Each number is 128 + 24 x the weight over its row's rms, rounded and kept within 0 to 255. Layers, rows and columns count from 0. The size above them is the row's rms in percent of the matrix's.

# layer 6 MLP down (transposed), 1536x192, rms 0.126, rows 221-289, columns 48-95
size [101 100 119 112 102 113 111  87  94  98 115  92 112  96  81 105 112  86  99 104 106 102  85 107 109  96 100 120  90 117 101 101 102 104  89  96  97 113 125 107  99 105  99  94  92 118 100 102  90 106  95  98 100 110 112 108 107  98  96  97 104 100  93 106 114 106 103  90  99]
[[175 105 105 100 163 115 152 140 131 134 101 140 120 122 128 134 173  76 180 102 130 121 116 130 133 144 115 130 103 104 136 154 116 138  84 121 159 136 116 140 176  88 132 157 111 116 142 121]
 [157 148 155  98 138 135 160 153 144 142 131 192 124  93 101 115 123 164 142 120 152 137 124 133  57 145 154 120 146 158 138 157 152 167 152 148 159 141 115 109  99 122 116 175 169  92 176 133]
 [121 102 156 148 136 121  79 153 145 138 119 113 162 116 129 140 156 143 163 113  93 144 153 104 111 156 105 133 143  95 111 103 142  99 130 102 156 162  99 129 130 147 114 119 108 159 140 156]
 [115 145  93 162 144 155 121 175 174 113 151 120 142 143 161 130 120 109 136 101 130 124 153 136 132  95 148  69 191 139 142 146 130 129 155 175 148  64 145 166 133 162  87 139 147  82 144  93]
 [129 130 139 123 128 167 119 148 137 128 145 129 159 165 156 155 156 133 136 130 127  99  88 143  98  88 122 152 113 131  95 151 117 102 118 138 166 108 138 110 156 103 158  92 139 134 106 186]
 [119 133 142 154 118 137 101 107 113 159 130 139 142 133 139 111 160 130 156 120 140 123 137 157 151 183 183 108 137 153 147 103 130  83 146 152 109  97 182 124 111  94 168 141 159  64 170 135]
 [104 137 102 121  98 123 125 146  94 139 117 135 143 152 162 129 130 129 111 127 105 139 171 117 111  91 105 131 115 121 135 160 124 144 126 151 138 148 135 113 109 122  74 102 142 160  70 118]
 [115 136 137 133 165 140 110 143 124 122 137 170 102  76 114 113 118 122 119 130  77 103 168 158 129 114 134 136 152 127  79  85 128 103 138 120 115 123 166 140 139 172 145  94 111 142 195 120]
 [155 157 152 116 131 141  88 125 106  88 189 139 125 151 156 156  83 134 101 112 139 137 113 138 160 108 122 129 125 129 133 145 115 114 163 132  83 197 115 131 136 122  91 120 130 128 150 148]
 [164 156 137 136 141 126 127 135 126 102 156 125 133  88 129 169 100 164 150 136 125 131 186  98 136 152 143 107 113 151 135 124 122 135 119 159 117 121 124 155 118  87  82 114 115 150 120 103]
 [157 149 140 132 160 114 150 100 149 127  88 166 124 132 126 133 173 140 161 143 122 101 125 122 125 101 127 130 100 133 124 150 147 118 128 144 124 146 158  99 175 163 138  94  89 170 140 138]
 [105 118 108 120 134 154 161 147 135  72 121 141  94 131 123 132 179 127 158 129 129 127 148 172 120 121 145  88 120 118 127  90 127 123 124 147 116 122 155 141 105 154 161 145 162 134 169 105]
 [111 119 140 124 166 153 135 119 142 118 141  94 111 140 118 159 142 138 110 149 172 123 108 131 117 100 138 108  68 131 156 174 155 127 120 114 110  92 126  97 117 124 127 137 172 190 158 133]
 [113  91 123 115 117 107 102 124 139  86  89 128 143 108 129 117 168 126 172 160 149 122 106 124 116  92 117 127 111 152 148 119 162  99 100 125 102 172 112  98  86 105  81 105 105 140 106  94]
 [ 96 111 135 170 138 112 101 116 143 115 121 107 126  80 106  92 136 125 141 142  80 139 142  91 138 152  96 127 155  94 128 142  86 104 126 122 135 108 106 109 166  94 178 124 131 141 108 211]
 [135 132 119  99 161 138 143 119 113 100 117 120 125 116 100 154 101 126 178 125 101  97  90 112  86 116 140 172 125 142 132 122  82 151 106 141 139 141 137 154 137  95 166 141 147 157  94 111]
 [150 125  82 132 146 143 149 139 117 117 148  92 132 139 116 141 124 174 120 123 131 130 137 174 148 138 120 152 140 112 128  94 134 139 144 138 117 106 108 159 154 167 131 177 129  96 154  94]
 [137 135 106 124 101 148 110 145 124 160  93 126  97 113  78 120 145 107 135 141 150 137 144 165  99 115 114 131 134 145 137 130 157 125 144 148 145 118  98  81 117 166 173 141 133 116  90 141]
 [129 144 171 142 123 129 109 116 133 123  93  83 124  86 132  87  79 135 162 136 104 141 151  90 111 112 139 153 158 139 167 148 124 148 119 141 155 136 116 141 120 133 132 159 111 143  99 138]
 [177 122 159 119 115 122 148 128 126 102 119 105 115 141 120 123 147 126 113 113 149 140 115 137 102 190 112 146 156 142 145 104 119 113 145 111 141 136  88 120 147 103 120 153 147  92 124 138]
 [103 127 173 151 193 151 152 106 108 134 101 114 131 117 106 164 119 170 121 128 152 142 122 176 127 136 150 123 117 130 127 117 141  92  87 125 130 146 126 135 121 158 124 158 127 166 137 114]
 [128 140 124 107 116 115 147  96 114  86 106 143 126 149 115 159 107  99 154 172 107 145 194 184  98 130 127 130 153 138 140  73 131 120 124 113  84 131 100 124 174 109 144  82 143 113 120 138]
 [114 124 113 125 108 131 167 120 127  82 113 122  77 198 119 132 133 152 121 155 131 109 138 108 142 115 164 155 129 139 110 124 157  94 149 138 107 131 132 127 130 151 137 171 115  83 155 147]
 [131 139 113 139 119 107 118 126  93 111 133  70 105 129  85 101 145  97 135 155 135 151  65 188 118 126 143  98 163  99 164 127 145 118 164 149 141 140  92 171 155 115 151 145 143 102 106 168]
 [181 161 106 116  99 111 100 133 101  94 162 150 104 126 116 141  94  76 121 140 117 148 108 161 141 144 126 135  87 117 111 135 148 103 169 120 114 123 129  99 150 129 101 141 101 194 121 117]
 [146 157 141  79 101 110 128  98 122 148 118  74 139 130 123  98 107 118 142 133 154 110 128 116 130  93 165 177 123 110 104 107 119 149 129 141 134 133 145 116 139 144 122 112  77 145 128 105]
 [157 120 122 133 122 147 135 101 107 125 104 113 126 142 128 158 134 127 138 109 129  92 118 162 169 138 135 109  97 130 153 102 128 106 120 117 147  75 131 132 198  97 154 116 109  85 181 100]
 [201 139 124 158 142 173 126  70 112 168 154 150 112 117 150 164 124 127 136  95 108 152 148 116 165 104 105 122 133 111  89  86 158 100 127  89 136 132 130 130 139 111 154 124 159 165 141 127]
 [143 112 135 137  90 140 107 152 133  94 151 123 132 112 128 102 174 124 136 133 105 164 134 133 143 142 130 120 125  99 122 171 164 113 107 131 153  77 122 107 143 116 139 103 113 137 140 121]
 [123 102 160 127 155 147 112 153 148 139 143 107  96 119 118  95 143 106 122 122  99 103 161  95  90 164 102 135 135 128 119 117 125 139 130 120 137 142  97 109 163 129 173 117 116 147 161 130]
 [129 150 113 136 132 126 101 160  85 140  75 148 108 146 121  85  98 129 102 156 137 118  80 124 146 126 136 131  72  91 163 155 165 134 125 127  92 136 146 125 131 191 130 134 101 136 132 110]
 [126 109 147 126 144 128 109 111 136 158 119 170 108 118 168 131 153 200 128  93 109 120 131 106 120 130 131  68  81 118 140 141 116 141 191 149 115 119  98 136 121 161 144 134 105 137 111 169]
 [156 135  85 163 116 182 127 129 102 166 174  85 107 152 142 126 137 153 130 124 122 153 136 155 149 136 160 115 123 138 141 125 169 155 121 115 106 152 104  93 123 128 114 127 137 131 147 140]
 [120 137 142 137  98 167 123 130 152 153 137 140 136 114  86 137 112 158 184 164 130 117 132 107 125 164 124 173 141 166 164 166 156 149 157 114 132 103 139 114 145  99 128 110 115 122 131 129]
 [132 130 129 140 149 128 111 150 121 123 126 119 121 126 116 136 151 113 115  81 124 123 134 174 155 170 115 118  65 156 126  84 146 100 180 109  76 143 131 114 111 124 112 129 136 120 117 175]
 [115 168 163 130 187 133 121 170 127 135 133 100  86 100 112 135 167 125 150 148 120 127 140 128 149 111 129 128 104 126  78 136  89 120 141 135 150 130 163 171 143 116 180  72 119 153 107 137]
 [128  86 167 144 120  95 106 145 128  87 157 162  92 152 136 132 115 108 130 154 106 119 155 162 148 124 117 190 133 155 148 124 118 112 120 145 102 120 137  60 164 100  85 117 159 181 145 160]
 [104 119 134 104 102 134 146 116 129 120 106 158 125 117 105 112 182 177 127 139 160 115  82 112 127 110 124  83 127 104 103  81 130 123  94 143  81 100 147 167 162 130 131 121 108 144 125 128]
 [157 132 114 129 121  86 163 141 163 132  84 128 122  70 123 168 109 101 145 128 134 110  97 144 120 136 114  82 128 154 152 130 165 125 147 141 144 122  87 139 131 109 133 149 134 142 123 115]
 [126 158  77 144 151 121 125 156  85  96 132 164 117 132 139 139 142 138  85 114 146  98 133 161 107 142 123 119 100 132 127 147 144 138  80 171 126 139 103 141 124 134 109 204  98 156 149 136]
 [153 132  96 185 105 134 113 148 118  89 152 124 117 110 156 105 136 129 126 125 135 180 158 115 130  80 157 151 128 187 145 115 123  86  99 151 113 116 144 122 122 149 142  90 142 117 141 127]
 [145 151 154 115 130 129 154 141 170 131 156 108 143 103  97 114  98 128 103  79 150 122 141 131 128 139 114 155 125 124 136 143 148 140 129 153 170  95  75  81 140 120 125 154 107 127 121 155]
 [139 149  98 130 106 140 162  99 133 132 164 109 104 162 123 149 122 125 115 130 144 135 105 142 126 144 122 133 145 104 131 145 154 105 133 152 133 118 131 108 147 121 147 115 134 144 144  83]
 [139 126 103 152 110 145 130 118 130 146 148 124 116 182 103 131 146 180 108 144 162 134 139 119 113 154 114  86 110 134 125 166 115  89 156 132 112 138 119 136 118 125 164 106 129 147  87 133]
 [111 120 125 155 101 108 148  78 149 146 143 182 103 115 163  90 105 116 159 130 129  94 148 112  97 145 135  98 150 145  98 134 147  92 125 127 125 115 132 125 135 129 145 113 120 151 143 148]
 [131 161 101  69  91 146 103 122 123 118 137 125 126 112 101 118 145 116 137 127 125 111 149 136 141 137 148 131 157 120 140 111 141 147 111 117 137 113 122 116 115 160 146 124 143  93 126 118]
 [127  92 158 170 118 112 142 195 119 143 108 169 148 125 122 148 156 114  91 131 130  88 102 154 117 124 147 144 127 106 107 173 145 160 130 157  79 127 138 101  96 127 119 149 126 128 133 110]
 [143 105  62 107 171 172 144 142  98 138 132 137 144 160 134 113 106  89 149 117 145 136 141 106 154 141 137 130 110 139 152 115 161 119 124 124 183 119  81 123 110 186 159 169  75  80  96 101]
 [ 96 135 158 110  93 114 100 131 157 171 158 129 103 166 171 104 137 158 128 119  92 154 115 113 128 148  97 119 126 121 112 150 141 132 120 148 130 130 164 108 143 133 123 100 142 141 113 151]
 [109 142 122 150 182 149 139 133 104 145 157  78 135 138  94 150 177 155 140  98 140 119 135 125 132 133 110 132 134 141 137 133 158 142 158 142 100 127 151 129 140 124 142 131 146 153 144  92]
 [136 114  89 107 120 111 101 111 101 134 124 107  71 134 112 119 151 128 127 145 154 108 155 148 122 110 126  94 150 140 104 147 137 129 136 102  75 122 136  81 129 163 185 102 135 141 142 134]
 [103 143 115 144 109  95 101 128 137 121 121 129 154 104 169  83 150 119 120 127 125 116 122  62 118 143 155 159 149 127 126 100 137 139  87 105 114 126 143 144 125 110  93  88 143 109 131 123]
 [136 108 115 112 147 106 111 158 112 124 119 164 133 109 100  87 124 115 115 171 132 125 119  92 151 109 117 136 117 161 132 112  99 141 105 135  91 107 135 100 111  91 110 147  95 152 113  87]
 [136 176 124 154 126 116  99 155 123 159 117 193 130 177 110 133  94 143 162 103 122 167 144 149 125 109 127 168 103 147 109 128 147 120 139 118  80 154 133  82 124 132  84 139 123 148 132 143]
 [ 85  66 124 122 128 112 117 115  85 144 105  99 121 143  86 126 143  94 148 126 165 103 115 120 178 105 136 127 139 130 152 110  79 134 148 125 100 101 108 104 115 131 171 200 125 108 118 150]
 [152 127 124 148  92 102 134 171 166 167  95 127 167 149 113  89 126 141 130 173 115 131 121  93 114 105 133 138  95 161 132  95 135 158 159 153  88 125 163 112 126 121 157  95  97 127 128 143]
 [137 120 113 128 142 123 165 153 102 124 156 102 151 151  67 129 132 162 106 136 136 150 149 124 114 171 137 122 131 127 142 154 119 146 150 155 164 106 105 168 145  84 117 110 140  87 113 169]
 [ 93 154 110 126 141 149 108 134 153 131 105 120 116 169 125  90 127  93 128  94 118 168 138 119 111 106 114 108 187 162 124  73 123 123 103 158 101  94 140 159 136 112 135 121 144 112 162 142]
 [139 155 121 174 102 104 129  99 138 133 151 124 126 129 150 121 125 110 108 129 118 172 121 128 146 162 112 127 138 126 144 123 125 113 111 168  96 131 160 153 127 131 168 143 113 130 125 103]
 [ 94 121 129 130 146 113 144 159 137 149 133 182 132  91 128 141 145 155 109 133 142 119 149 114 132 139 151 175 119 180 149 111 113  88 156  83 133  95 151 174 140 104 123 109 123 122  90  72]
 [125 137  84 130 134 151 124 127 136 155 176 126  90 170  96 126 123 142 128 123 130 113 136 106 129  97 110 128 138 123 145 158 148 167 111 162 138 134  87 153  78 125 137 155 111 113  98 158]
 [126 113 105 170  79 138 132 168 148  81 172 128 127 151 140 141 134 119 117 138 132 116 157 127 105 107 130 190  63 131 158 127 174 103  97 146 165 120 139 124 122  88 112  64 146 102  99 117]
 [100 130 126 145 108 114 144 147 115 111 125  97 151 159  94 143 121 119 123 156 109 167  80 161 148 134 131 157 106 145 102 134 123 124 115 116 140 140 166 140 125 101 146 154 173 182  61 111]
 [173 123 110 143 117 147  93 158 124 126 120 146 142 118 118 158 121 120 156 148 115  89  96 117 121 103 160 110  95 130 171  98 114 130 108 113 134 150 145 148  75 133 186 145 123  88 114 179]
 [163 112 115  94  78 158 101 136 129 102 146 123 145 126 139 134 109  87 111 128 114 112 128 100 131 132 150 155 183 130 121 120 116 181 120 151 118 169  95 125 121 124 126 153 118 148 203 106]
 [145 119 132 101 168 105  93 138 128 106 145 166 139  72 110 104 138 134 106 140  90 109 150 128 120 107 161  93 129 146 119 107  96 106 153 118 143 103 113 100 150 181 150 105 104 113 200 107]
 [140 119 132 135  93 131 128 151 129 125 137 147  85 122 125 110 151 101  89 142 152 111 122 126 130 122 120 144  76 155  74 115 131 121 127 149 116 142 127 124 101 117  76 142 157 131 141 122]
 [126 113 143 144 185  65 103 149 157 107 119 126 131 136 149 121 168  78 142 137 146 159 148  91 102 150  93 152  89  93 160  95 128  91 126 150 149 135 131 145 118 125 141 135 162 125 133  94]
 [131 130 126  54 131 174 103 136 114 121 113 175 144 156 146 139 132 142 142  99 131 129 141 114 127 119  93 126 101 107 154 161 123 122 110 129 137 121 143  80 119 138  84 148 120 112 145 153]]
# layer 6 MLP up, 1536x192, rms 0.135, rows 222-290, columns 48-95
size [107  87 113 100 110 105  93  91  99 113 100 112 101  73 104 104  90 108 105 113 105  85 103 110 101 101  93  98 114 102  99 102 104  91 101  97 111 127 115 100  96 102 106  93 106 103 107  90 106  96  99  99 110 106 106 108  96 101 102 106 100 104 101 108 114 104 112  97 103]
[[ 60 125 147 149 123 155 116 100 168 136 165 118 129 112 111 104 103 147 140 171 137 197 131 132 135 111 117 164 123 131 140 128 141 103 144  95  81 197 161 142 162 148 130 125 144 156 141 127]
 [112  97 144  95 143 147 116 117 120 142 156 134 150 134 131 130 151 135 100 124 132 128 124 132 110 119 149 181 113 108 125 111 114 129 133  95 138 143  87 139 141 163 120 135 134 151  81 118]
 [113 134 132 162 162  94 122 127 114 126 112 135  90 111 163 108 111 150 101 128 121 177 160 167 149 145 119 127 141 118 131 138 129 106 164  53 124 134 170 130  73 158 105 144 131 105 106 140]
 [111 165 177 145  98 105 138  59 108 142 129 129 122 101 132 125 158 144  86 110 150 132 144 146 105 127 108 132 117 119 162 113  94 101 115 116 112 159 133 106 103 144  96 160 122 103 155 168]
 [ 69 155 130 134 125 127 163 135 146 135 158 144 107 132  90 134 126 126 148 155 112 170 124 166 125 118 137 123 133 157 142 161 114 120 122  97 143 135 158 108 110 146  94  98 111 111  90 106]
 [ 89 114 128 139 122 131 131 133 123 118 136 124 144 133  63 119 144 123 128 104 133 176 125 109 143 123  72 151 162 119 105 130 140 115 172 102 109 163  76  97 179 107 128 139 122 157 109 130]
 [107 127 133 105 137 136 130  89 108 152 175 140 151 175 129 135 161 118 121 100 113 145  94 142 108 137 115 141 163 123 155 153 109 123 115 167 126  97 101 153 107 125 134 112 143 140 152 198]
 [152  91 110 137 127 162 103 115 135 153 128 136 119 125 113 123 163 123 113 143 135 100 134 142  96 121 141 114 142 149 131 118 133  96 112  84 119 119 116 166 134 149 165 145 159 159 114 100]
 [112 136 152 150 157 206 119 160 132 147 129 125 152  75 160 140 112 202 130  74 133 127 108 137 119 134 146 107 141 128 171 180 147 151 126  90 139 113  99 117  86 120  85 146 127 149 117 103]
 [143 139 171  91  98 121 115 117 106 128 107 121  94 135 164  89 104 116 112 123 122 115 159 145 154 137 139 162  92 147 111 129 134 127 142 115 109 152 157 112 166 118  82 146 127 135 129 129]
 [135  83 154 170 103 173 133 152 104 183 133 143 136 124 104 115 114 114  50  95 114 167 130 118 101 151 114 174 141  83 109 130 159 125 151 128 135 143 118 127 137 126 102 108 153 112 118 167]
 [120 137 125 120 145 153 113 120 126 143 170 126 106 138  94 142 126  98 142 142 115 158  94  89 158 136 125 154 159 142 116 164 135  96 179 133 108 124 120 135  96 121 169 106 111 155  94 148]
 [ 91 131 112 179 151 155 126 114 162 132 117 121 118 150  92 132  97 127 113 121 143 194 111 138 133 136 129 115 177  99 132 126 146 120 121  81 120 140 113 153 165 139 114  85 146 132  73 143]
 [135 132 105 127 112 146 152 127 151 108 130 130  97 124 127 190  56 147 186 164 116 141 137 126 154 139 162 105 137 159 114 102 131 152 123 102 135 124 140 107 127 141 134 146 143 147 144  66]
 [150 144 135 123 102 107 130 115 129 137 123 126 115 108 131 138 170 166 128 130 117 125 138  93  87 139 155 130 147 175 128 159 135 123 110 111 149 115 103 112 171 135 149 106 155 143 138  83]
 [ 78 114 170 190 161 144 124 105 150 161 145 121 157 156 149 128 128 123 143 123 123 156 101  99  71 105 147 143 115 120 116 179  87 110 111 150 126 134 163 131 140 185 140 111 164 115 143 156]
 [138 130 164 108 172 122 122 112 135 121 174 147 161 154 150 127 169 147 155 129 100  93 126  92 111 134 128 128 115 144 115 142 122 118 146  75 148 106 123 111 115 132 184 141 154 134 141 114]
 [124 120 110 152 151 148  81 161  91 120 173 159 136 116  94 117 129 111 129 129 159  93 121 123 136 130 181 139 151  89 126 134 129 143 123  99 143 189 143 140 124  92 119 119 130 146  82 129]
 [102 104 155 146 113 137 125 107 121  91 161 134  78 102 114 139 128 136 137  96 157 134 126 154  77 168 104 108 105 106 105 118 133 129 151 164 112 168 149 106 137 155 147 127 152  74 126 150]
 [ 98 123 102  94 110 107 143 131 161 153 192 159 135 128  90 177 101 155 135 119 102 162 174 135 140 151  97 124 133 141 157 139 124 103 145  91 158 137  86 159  90 131 130 112 108 143 120 132]
 [158 122 155 136 151 129 143 106 144 126 133 133 104  88 115  98 156 184 125 101 115 115 115 100  77 147 126 155 111 139  98 162 104 114 112 124 158 133 129  96 133 128  98 113 122 178 142 124]
 [128 135 131 142 131 207 119  89 145 124 194 130 140 144 138  89 157 110 116 111 162 135 109 120 117 115 166 169 146  72 109 126 105 150 145 143 127 128 112 141 156 105 104 125 131 105 144 140]
 [ 82 117 107 129 156  99 111  86 155 137 164 132 115 111 160  88  98 152 165 122 126 121 140 130 198 110  99 134 123 136  97 143 115 118 168 126 119 134  97 144  76 133 131 131 157  79 124 166]
 [117 145 101 194 121 113 133 118 140 135 172 111  92 109 110 109 202 100 136 108 141 136 127 150 159 155 155 164 148 145 105 170 113  94 163  82 123 110 128 131 140 128 136  97 127 128 140 132]
 [113 131 143 120 161 123 124 123 147 155 134 172 167 131 138 125 122 191 154 138 113 179 138 105  98 111  98 105 161 130 129 176 124 123 116 125 134 120  99 163  93 147 111  65 124 156 129  83]
 [ 99  90 165 167 167 115 121 132 154 127 156 100 142 120  68 140 123 107  89 137 126 135  97 109 119 109 130 182 135 108 123 152  99 127 180 116 134 141 145 167 105 109 145 141 148  99 153 123]
 [ 77 135 182 149 115 146 108 118 130 130 119 147 123  90 108 119 155 136 102  99 153 142 110 152  88 133 137 142 142 116  95 135 140 105 146 149 102 144 133 170 130 161  95  89 161  92 141 168]
 [133 156 123 146 126 114 161 101 113 129 116 129 137 136 140 133 118 128 121 121 112 157 115 133 114 107 131 108 142 108 128 157 135 123 125 140 131 115 123 161 159  96 119 125 140 113  93 175]
 [104 115 120 118 134 133 121  97 112 142 134 161 147 142 127  99 110 142 116  82 103 179 132 116 151 113 135 128 121 129 131 113 141 124 171  96  76 147 175 167 105 150 118 152 153 105  97 101]
 [140  90 149 101 100 144 112 130 115 118 165 124 103 126  80 138 169 139 151 141 162 145 142 146 118 117 134 135 136  88  57 153 114  99 182  81 101 112  67 133 146 136 167 150 138 126 148 109]
 [115 139 136 101 101 126 101  66  80  88 136 109 115 132  69 122 141 145 130 133 141 169 133 131 142 138 124 131 117 134 111  96 127 107 126  88  72 144 136 130  90 133 104 138 122 111 115  93]
 [ 98  99 136 117 125 132 130 146 145 117 138 167 169 126 102 117 130 139 145 132  99 135 167  78  78 125 147 116 186 132 108 162 111 149 110 129 150 110  82 152 141 173 136  96 106 134 138 108]
 [134 137 108 102 113 149  79 135 106 126 136 165 141 147 117 172 114 129 103 120 114 104 136 114 146  88 129 136 143 107 120 126 154 147 111 125  84 116 138 208 136 114 155 123 133 164 124 121]
 [163 114 108 103 130 156 110  74 123  80 113 132 172 112 133 137 156 108  73 129 126 137 174 130 120 110 139 137 145 156  93 160  92 131 112 130 120  99 134 169 156 103 129  97 131  95 129  85]
 [121 129 109 120 168 106 156 110 132 140 147 133 133 154 119 131 127 137 124 126 142 171 148 167 142 142 105 111 143 111 149 139 172 132 177 108  93 121 125 118 152 169 149 166 122 168 107 123]
 [105 165 112 135  99 122 160 140 141 154 135 101  70  94  71 130 149 127 124 143 127 135 119 123 119 107 120 123 132 141 133 134 138 157 115 122 111 107 146 137 148 113 123 124 184  48 130 142]
 [102  88 131 128 120 115 159 104 121 133 197 150 156 142 139  92 154 129 110 124 139 113 141 122  75 119 104 157 128 132 125 111 147 145 158 109 151 204 142 136 132 130 164 137 211 131 107 139]
 [130 147 120 125 112 123 130 140 179 129 146 136 101 103 103 139 129 141 134 149 139 126 114 151 122 134 102 144 120 144 117 109 140 128 115  97 150 121 181 171 156 109 110 123 162 104  90  91]
 [118  68 154 149 145 113 112 132 138 137 130 166 110  82 148 130 120 103 158 155 109 152 161 128 156 145 134 116 113 143 104 121 135 121 147  95 107 128 117  98 124 176 145 137 152 126 124 131]
 [124  57 153 165 169 132 134 151 124 145 104 144 128 154 140 115 105 142  92 131 136 161 114 163  97 131 135 128 131 141 121 192 132 115 172 115 154 139 168 148 101 162  91 106 124  98 106 140]
 [106 118 165 118 151 206 148 143 155 159  97 137 140 105 104 128 139 138 108 105 103 144  95 161 106 174 126 139 160 139 118 129 142 150 143 102 124 121 112 103 158 144 106 119 158 156 154  96]
 [120 112 145 121 129 119  95  84 120 163 166 119 111 169 136  89 170 102 103 112  90 119 163 102  93 127 125 166 148 101  72 160 146 128 158 137 144 135 121 143 115  93 141 141 164 116 143 135]
 [125  84 132 153 169 124 106 108  97 129 136 122 106 107 140 126 140  87 147 116  89  68 140 120 121 125 162 149 143 108 132 162 126 120 134 131 131 172 184 142 116 108 119 150 168 119  97 127]
 [ 91 110 144 154 130 118 170 130 132 132 117 156 164 137 130  99  91 117 134 132 121 151 126 169 153 141 107 181 122 152 135 130 114 118 117 119  98 184 142 132 116 162  96  71 126 152 123 167]
 [103  86 106 121 105 124 148 130 126 133 122 104 126 135  99 113  93 138 109 149 119 157 148 151 153 108 134 106 105 154 118 133 130 120 154  58 120 143 147 121 154 121 143 123 104 119 120 122]
 [124  91 121 131 104 123 121 117 153 138 118 123 112 194  93 150 155  99 117 161 115 115 110 137 110 125 132 144 171 103 130 146 123 145 145 130 120 138 159 130 133 183 177 120 132 120 136 104]
 [125 122 128 162 151 128  89 138 121 149 116 136 131 139  97 177 114 135 102 118 139 116 120 187 107 138 129 103 178 124 119 158 126 125 169  69 140 123 154 147 133 153 118  72 148 169  95 100]
 [169 168 118 126 130 115 130  65 134 112 130 139 141 119 120 134 122 109 120 143 154  98 137 106 157 120  97 140 121  74 117  90  96 108 113 150 121 157 142 138 108 143 135 131 125 100 166 135]
 [141 147 116 102 122 116 136 110  96 137 144  93 101 145  93  89 157 134  93 129 147 139 130 151 150 119 119 131 141 109 113 159 148  88 195  93 133 153 127 105  93 128 144 122 129 105 121 127]
 [111 121 104 140  88 147 118  96 137 138 151 130 106 154 113 108 144 165  80  83 158 160 111 152 115 134 151 164 154  69  98 114 149 131 158 145 122 125 161 130 165 158 103 146 162  88 124 133]
 [ 97 168 171 143 100 180 111 152 130 126 146 139  84 153 149 124 119 115 114 139 136 163 174 120  93 159 153 141  95 122 123 117 140 124 168 102 101 152 103 113 133 185 120 148 137 163 143 105]
 [134 113 111 109  92 105 119 100 159  86 157 122 100  83 129 135 156  88 132 112 139 123 109  94 112  89 140 147 154  84 134 109 117 131 119 133 137 162  87 147 178 125 146 125 186 109 103 150]
 [123 167 122 122 136 135 150 112 117 126 124 143 144 161 152 122 123 107  77  97 133 137 125 129 145 145 122 129 115 120 146 136 111 169 137 130  90 183 157 144  96  82  83 157 145  85 110 151]
 [140 140 135 118 154 161 159 127 143 149 122 126  90 107 137 154 114 145  92 124 101 132 134 124 144 143 154 146 129  92 137 133 137 182 135 127 151 149 182 145  90  87 100 133 135 132 123  97]
 [118 101  94 111 133 140  93 104 119 131 143 123 101 129  89 145 135 144 133 117 127 128 137 140 152  96 163 130 166 115 132 132 135 139 150 128 122 126 108 136 105 143 167 136 149 124 122 131]
 [109 122 148 134  78 131 151 133 114 118 115 128 120 105  75 111 147 147 112 134 111 165 106 178 168 120 128 129 131 152 105 168 114 115 146  88 120  83 143 153 143  90  90 115 143  83 124 133]
 [118 132 140 113 143 178 163 144  97 178 146 145 166 159 120 133 134 136 110 118 124 121 102 140  98 106 117 103 113 110 120 154 130 150 177  89 142 110 157 124  79 151 102 125 116  92  78 141]
 [131 161 101 141 121 167  77 106 123 127 174 129 112 148 101 176 136 149 118 105 140 144 129 144  80 132 136 118 162  78 114 118 136 128 173 129 111 126 139 131 149  97 137 103 118 138  93 132]
 [144 136 107 100 145 126 106 102 126 119 175 144 108 146 166 158 163 176 163  75  97 142 136 153 161 129 146 108 127 122 128 110 112 134 136  76 121 104 112 157 144 126 126 117 124 111  99 113]
 [122 157 115 140 145 138  89 135  85 125 164 154 148 171 101 167 109  70 110 109 117 107 133 127 136  97 140 124 128  86 101 120  93 144 150 110 143 137 176 124 141  87 114  81 113 131 108 155]
 [ 76 112 148 113 134 163 122 160 140 122 117 121 126  89 121  94 192 171 116 136 164 117 156  93  93 127 151 143 116 155  83 119  89 117 143  94 118 138  75 152  89 185 143 143 115 108 126 124]
 [159 163 118 135 138 137 139 109 117 137 169 154 112 108 112 148 131 134 101  55 118 108 152 105 163 141 140 137 120 142  95 173 131 142 104  99 139 124 115 103 173  74  66 123 139 147 121 107]
 [ 83  96 119 110 144 123 160 155 148 170 116 148 108 110  69 111 138 133 150 115 146 133 169 133 155 142  99 115 143 165 119 113 149 128 126 118 133 108 125 117 116 192 113 132 139 142 100 105]
 [112 143 156 167  88 147 131  88 171 106 142 128 133  66  98  95 125 182 126 160 127 149 152 139 111 130  92 135 139 114 112 123 127 137 136 113 129 149 101 156 159 163 125 139 127 109 121 151]
 [111 111 104 109 115 129 112  97 129 128 184 110  97 175 153 149 154 115 107 109 127 145 112 105 119 123 109 158 157 138 110 138 120 114  81 171 127  99  97 172 135  97 117 107 147 106 146 176]
 [119 142 147 109 111 142 119  63 131 172 109 110 123 157  77 130  93 114 118 105  95  93 140 113 107 131 114  96  92  93 114  88 151 122 139 134 126 126 171 112 137 156 116 110 119 130 129 183]
 [106 110 153 139 140 169  82 126 102 172 143 156 117 107 104 149 161 118 105 151 141 114 141 108  67 133 128 173 120 131  61 144 111 135 146 131 117 150 150 155 149 138 162 112 144 127 142 114]
 [136 102 136 153 129 110 152 130 129 130 106 159 121 116 127 117 114 143 117  98 138 156 144 121 153 129 109 167 127 134 145  91 113 124 192 120  93 145 130 130 128 158 119 148 155  93 140 166]
 [150  46 113 168 145 139 152 120 144 128 138 128 111 122 125  87 137 109 130 134 101 179 120 105 156 110 135 130 168 161 135 175 127 165 101 135 135 115 111  97 124 107 156 137 159  98 137 118]]